config.yaml
bias: "none"
init_std_o: 0.0
init_std_up: 0.043
init_mimetic: 0.5
warmup_steps: 0
decay_fraction: 0.86
doc_mask: true
Each number is 500 + 40 x the weight over its row's rms, rounded and kept within 0 to 999. Layers, rows and columns count from 0. Numbers have three digits each. The size before them is the row's rms in percent of the matrix's.

# up: layer 4 MLP up, 896x224, rms 0.132, rows 340-423, columns 96-127
# down: layer 4 MLP down (transposed), 896x224, rms 0.0917, rows 340-423, columns 96-127
up340 121:512491451446523492478497525524532481492543496508437547542453554518527562477507536521483570493547
down340 105:466547547508491511543522555468491414552529472600516558591490551527556489484420513537486554515470
up341 095:482504519468530555428478470427531522468506528494527545526505478523541499521507542454426545495551
down341 099:544552451555453479534424521439487494495482532520596534522442447541443447540509435493486485509530
up342 101:490522549513444413508529546470453441493497442483504518501447522470494527448458466532500447496515
down342 093:451496483462450475503493582386483495484522507516498455574568471563455481508459491480591533442540
up343 095:526576521459514501470527537488457539501474478477469450570551554535536486438503512515570554516498
down343 105:534553511529556537508454499500442486482542490485512603439507541509437523502508451493503524486523
up344 097:442487480507451463575548456479403442422471573523481551396503455581508499456469480494435513474550
down344 100:538493523466525513476482437603514449519506476486413507514471493504521505408486544542435485446497
up345 109:483437489429523522579468476450442528547474507556500514459416501478539461480407444535543522536457
down345 094:521466539465564519448516519487516531539505458555511484591514490586513487502536525427537430531516
up346 092:525510523464550503487557556470498510549474422437531488426539606471443481501421495556520502589476
down346 124:492551531523522444513532501502509502538563495462435472471529515517467451496565478535472567552530
up347 094:534548486449485488495499458481527538466561504507431423524484442567497459508483496509500513477562
down347 097:490538407491500505511479493485558473512449494510462547512500513513475436466521502523560579551517
up348 097:542542495452494436479476520446556483514416541551477446489493489540516541469590526499530480523504
down348 105:591427480493538562465510502460501498552437526523527497506483466410550493443521547562501568465537
up349 104:521461417512536527569492584431531473459475544502530501500462526472478540521521510539533534488483
down349 099:553395524500443480446475433515512510422454519526491502494483481444428453516535486516461584391526
up350 099:459542532459483448475461492457561461503517465587508557500443550461560442453493545448504453550467
down350 094:432446529559510464479563511483521476521490507571530524429456523553508489505526518484559409534566
up351 096:463521498458443430503487529527456547552540487459513470538504494497549495464450584456455517530539
down351 108:498529507568431576473448544564511505525523443533455525540471567485502479463489474497512477503453
up352 091:538502494508572474454520497458460513509494456553540459526455403584517568460569544521540517505508
down352 092:514527556419584528500587505506499463542492507489407377516455468545563504492467533487518441491453
up353 116:511509447510476572492476470473536477432530521489494519547562512515509480520472491532435489500520
down353 103:497558541511466530447488588524513462413547463530491549503514531481508452519535533535542488586547
up354 097:478482507583501455570491477509498532549447438519525536459375465525552504491544484419492429534513
down354 096:479528448473473458500519465466436497542472523478537531508483459515551499546535535439423551434520
up355 093:470457513518531515535455494479506563482570525502609527507441519472486497487535504430495466523556
down355 090:519594535537441498527449457485440592534495488503468522596439562515476520549552547500498478527496
up356 102:543492433508495504388501487494418594565474552466452412492453524534507487475505518514480527497561
down356 097:498484492491506460515498556462473465523534466478532531511530514445471508490490495511465535512493
up357 109:433453570495523490468479551557599488565515513454471579519505479507457489498521479523493502506485
down357 099:481583479556514461506464474505523469513535551520486464533473466515457492555515492516487486523551
up358 092:486522505501544530526456509450427441557444543475553474522474535484474533563535521519505557520474
down358 114:539573479491499499536466467484468500498430525417566466509499463516451500496476489443500492517493
up359 107:499540400482471526476546453502516502467488472481520494550476488536515497507509514476544433555535
down359 098:541475407550434584531446517509493529528545550441455418469480464492544442491432521465479441558431
up360 104:481482524538481489474484537491504438519531428476471507528430449520468510478519522535467431478488
down360 093:479452488579474479505603573495547441545512456546465492555512509532479485488457499416530504532476
up361 091:528509518493516484499496487462504553541487476512516519506435534607516465516487436550434508516510
down361 096:461476531460509483479460533519493512473442489528478492518471512579519561493570513476492499534479
up362 099:505528551448493482505540480510511554509437560511486450527439451549603487558495488535477515531416
down362 100:501562498460554441493559522576556483521479601532523451510495486534482447477469472578478478515475
up363 094:517480542519488486530594469533477565508480514568456479529465508545446500527563510553486498463526
down363 101:463530503542453545523615494464516515539522531495459496485532542472507447508484505505493577472477
up364 098:553565502465524481462420539513541525590480493525451463469450500525517515485528476504545485559513
down364 099:570557568479489564582534514421518532528469469515464561483512493441494483564477568548517512482411
up365 098:488501503513471522493607517501374557524540477498597475544483442520525538499502500506483460558498
down365 097:451471502498530494475500440483524504486531512476588519566532492434471512519530478485487493514529
up366 107:477566470500532523460500525529603484463462498614539498510575529522436472508556511418446494509490
down366 094:499509508475505572493449487559449469565392512518493561499548456503492452470501488456513452495481
up367 095:433506529458417509591466526503475478480497488480532506527432489412496497433508526477478490497446
down367 091:442510478425468512508563526483487472530461538507542523558489439521532513523522522524471529428500
up368 105:530504544478484517496533486478598521507492535535484514525562528516583504521572498514451534504465
down368 101:502473540457500552523460493454593446510509505531483507548503448479459467465536540496495514550469
up369 107:534453470596540462496495520537511495488417462515475528438513534506482506581518463503491469514436
down369 104:471515616551509485456472500561523520536538457489497566492538510484435478502502479535411493492446
up370 095:388506490474512526536383468477456576495527522451515551479406579537497509509566522519452515496480
down370 089:551439479478553538456449461474492480550460522414531518528469487465480489465495525477477543529419
up371 101:546486533499478511518452524454429472511504476491494561500518516520509486484457522509537495487492
down371 098:548517459488564507452500492470438525486441536529547518420393532464532506514443503553499567567435
up372 103:554438496590534446522448473536496470476532471493563414507479486476539537418554486478489543466517
down372 119:554444488532535467496472471477472523519448492495475494537485461479516450518505523528546476507491
up373 107:493525522518523569481565509467510463496471502485557506435485474477497537552543465598461450434552
down373 098:450498488527483551384502548487450507524502556478525517476521465505460528568536453562510511465531
up374 104:527464449459548391451504546474454487446492499477531504473444535503479474431566542479465517541558
down374 119:559449531516579483516473523521525528490498488466491494432485475481512523504455427517461527546492
up375 107:455479516467474516560453514453461534517460450518506545491517638578547606541498480561459508529530
down375 103:495494508489420587528451585593476501507489567513494481421508486528464544450493494518477499505480
up376 108:553489472503560502440452500530567572436510505541511585462588466442475439450483550513465497506457
down376 113:534482575508515459532494516504500402475558408488536535484528440453482496474492524480458582470469
up377 095:498465497469456485450515470547540508528474501459613461430511503497520457446463492489471504506480
down377 097:529552547520450504465463507522531453473496548489431458449602466472484446469424478471472486503508
up378 100:441521486555537469498519517459482484567532513466576481561482474475510539501501483508476459507521
down378 104:519549464557491515537423406456502469541491487435478492538468538461446467491467540482497493474487
up379 100:469413467490485555524469436500565524471418449495522497427523453437454568512516540512453561514507
down379 097:474447466502502540549523488560538495542472482500436472527605425540510518480526605518547463511540
up380 103:470508547502468464478455494475499514427496456527515507499517533570567489501522468513486535545538
down380 102:530493582412452518502489540544467510539517552442432441538516469538502525474508511454564496492517
up381 116:470501540512544537495530551429486459547452509515493601502519527517490515509476523491470449521512
down381 100:531503472467497467563535491525441455459482542600493478551489497531508549543503477510517455492554
up382 099:560501604502446489483466572523492604511579532524477515503496471546399421474545518551478490479458
down382 113:479558581537429504515464508556539439536518488412505557488427492560524497470534499481502465515469
up383 102:546535490490556512552435587479502583463568479451535514562485486536530448461466457510490518526478
down383 093:558526535487577492516500482488592494561545492539515533562502462454529484442509528522519551538475
up384 105:454552472464519498444453516457572534539510519481505526500435446420501504484492445517471568463534
down384 095:545538478495496488571452529419540488515519546511485530493516537481498528480536464491499541537577
up385 088:478504482532508514521556523454515536500471493514561531468458459497529492563446497495460435467408
down385 106:516531514577523480552506434504438456504478487437493505474423499492470560488545475439427521460450
up386 105:418478506549497509593460532505530471513529499481521428577579457486472499591505451490448533536499
down386 085:498516516497469452530532475521521504491481558458512498446604520408519526497495571528525536519569
up387 094:515511484559462504538413613554505511527464471522543524455508516532516534492511475488428503472485
down387 092:484467552517490527531511511513439469525421494498435498475469601421482486460496493539435530484498
up388 096:521480491485462451511576533456494494495474458505502485449474526545596487453492532511497472501529
down388 109:516421480518507567602482555471494486570511455519459520488571510489552440462612511516442481528468
up389 114:480532502472532536440495497532468475471504441529537475469405535551467486573538457507543524502537
down389 097:491557500492468533486570533546537452513475504534476480534487573563501445507398448515504487488508
up390 102:455507576517453512468486443530614594479513453532476488473549465514551467425481500579509478439480
down390 090:517525512525401492488491525487529522530441490535466517491562512514519500403517572490537505488521
up391 107:527456433440431485512447507486497475485448538529499490504541534544420495458485526524478451552524
down391 115:549516489565471494485438471442454469480534519531526500491495441591457516559479476525495566483420
up392 099:413457501482503532559489450503553520451462434572467539516520434520574517563455471440513471500504
down392 091:535472460407463521584488488505508516465575496580491524478468539515543490500499433427548592497525
up393 105:504524503472543495541446492455452368497460539536427456476422495448520500588513529521444485500563
down393 110:527515490502519524537537479489512465490505501446493570496418453516497467472472469574611457489518
up394 093:486446522476536441513528515540537501516542550473484518525546507595563405466478547508507469504565
down394 130:539506462520487511523486539453490495438474433420428460501521479468478463395485528471512469498558
up395 095:525450484493503529535546484471448456467497399513553520474492466566497506529473613509497479422479
down395 101:482518531477478504408487410513471519497477519498498548500487448552533537486498478477492525492481
up396 106:482507528465437533505516484403529567504516487545476504440566493562513531501496525538513510576516
down396 101:436551520552563476489496506441563480488451496495502532497514526446535454493473525541527541452472
up397 109:482527516559529447500529469511472465421456424474530447547436469552533470509495566555493524557464
down397 108:509527473473459502521553537443435524530528526461512492464440530498461446459430530474423568553522
up398 112:441552510487525492456582486442474522561465500569522558495529487550427458538492433525524483486569
down398 101:503472501537489469544507531445437479507433456429516542534538477492505454515486437546510570442470
up399 097:510446518439498473499477502522453412565464556515447455533575481495493481473577481521550528523539
down399 096:495530512468513389499493528520432417526477514479472440494416491493569521468552525551570446497498
up400 085:479587470489535465466519581526452565499479499517525484428539511502437555481515567505447642478516
down400 099:480460518576478500521464508541501541524450494527501495536512555462501476485452492525418523495510
up401 103:474515541472509491498481544486522450423569444572498389508477521583545482545577506488512473487443
down401 105:523492538456585433465413502532559447467465456532544558502548520517490447450488506486508569497495
up402 106:457478460493439451527468544525463447460485394472433573512518491538509528506468533524537502474549
down402 104:474546537488434464392545439547585536484536511478470486558496492508475525489551462485546500520517
up403 104:490492470486481584448492478523531493505476527584475538458482531515486566516463466430516476572481
down403 097:515538481541463560496539436570420470420581490511512581409638501558549453530521425484476551507482
up404 108:374536606537494461486522479514506459464527479499492449449503416492440576525460456568518396529553
down404 104:496417398558526479507468447459473431508536472498539482522516451492451450505455518556468476481500
up405 110:469515527538445532425513473439594491462493588507481469464534486487512518508445507494502517522520
down405 107:531495449509452483515476474537507523448535554434512490511450528422453537575430520473505461414514
up406 105:544515595435471533479494492422551456440522549532493583494580509549533512550536481505458483504447
down406 105:530507477510524494524454523404496518524462521518513508471484583490471429504481537478558524594564
up407 100:506473500442459435545536494482512528535588459525530550473580526500549540521499522457490456489477
down407 101:511478554467518439471503511552561478451471500472484522446441515511511481482513505566440592510544
up408 086:454493473486475562457562558434481526514505478475461416504489427523499543478478538458549485517547
down408 097:492535561455498590497487446508540466463526547524561457501490484503452504492500545505482456497520
up409 096:499597464488469507463521509498515469509496486535483545495459573561462511515481463539550389570573
down409 094:534530489510521524537523447582491459532565564529461527522492555509480544523482518461578483421485
up410 109:463513532399508514564551595517492537461503535465557502525521494499483502521548533462483523537479
down410 111:515453509497516470535506481464595467507512494516504525450466513512511546541506472452481430479503
up411 102:473524468511500445461491563511487510532560439469484471524463445489492501452478505519557523528557
down411 096:567485515544459473490541547517486512489477443612540491577490449520466454470485517488455526465532
up412 104:510510558495515523480502596520468500488428456437474452452527502483471536490507444536484502445516
down412 095:565516563491484538479464442457455536561523475500515525499496529485421483532538558479569482445432
up413 107:523567443445492521420541474485508529588535452454448487552466550552487552520518507496458481548478
down413 090:457405552488470460489508497544513575507478522506526500446550538491532475473507531506487495512514
up414 092:496501536515617489435447471538496498437493562515520547493520460562457501460433468475494465597460
down414 113:490543474516483534503480518564524464490443598555486530511441552526566476496576498559504475483548
up415 098:522520497414478480571581403440497558528427509478499441508537545431479498494482546476474504484520
down415 103:523432521505495491507474537520540458474594484548470530485515568477521533562532530485451489485445
up416 087:489547488486513512524442474480424488507511493547435564515471468458472491496465477520481523499566
down416 104:536416525474555525517495498507487471520497547550492486491503544466540440473450500552498509512501
up417 101:512487550463457553462497550482465566542430520554457509503513525520517486412485535498560501525492
down417 110:510492504513432482499489491446471506552598407440507486501502502488517454473526475460520452502467
up418 101:534445502504504488496441610514442414504520371505441489440511541418561426487433491488601553521526
down418 102:468530474429458458504456476448519531513503506411556485497567501501495542566544502507498522436513
up419 100:480445498526517477502424461574511539539488492446553556497456532505466539487462532535557490509536
down419 098:540491536486485525460493513523533523485520536454468450479505417468454519493523527503547498543544
up420 100:573559423533459553480455523429540491573496495452527506498538492515506474567523578479457490527561
down420 097:471566528465481567561516452434553451476430483499519556491575487439483462496535470512465594457512
up421 105:496548484528424520564558565520463509476542596449547531503560470475479451461550520511412558506408
down421 096:485487469500524420534493418524470530487449461491478497616514587534472553516412474482499468546556
up422 112:497520461427456511477501574484515517486536554525490411410522480478523517473523536537441499450509
down422 102:553563544537526484420491581538439475514500560516600449441463495449529489481473557499464490430537
up423 106:515478534471472434459513538502516465468494453521501457457513464516510608514463529468494463430458
down423 101:455522485503488436494527567548504501483566484554546518466479446539462523449428545487506535524544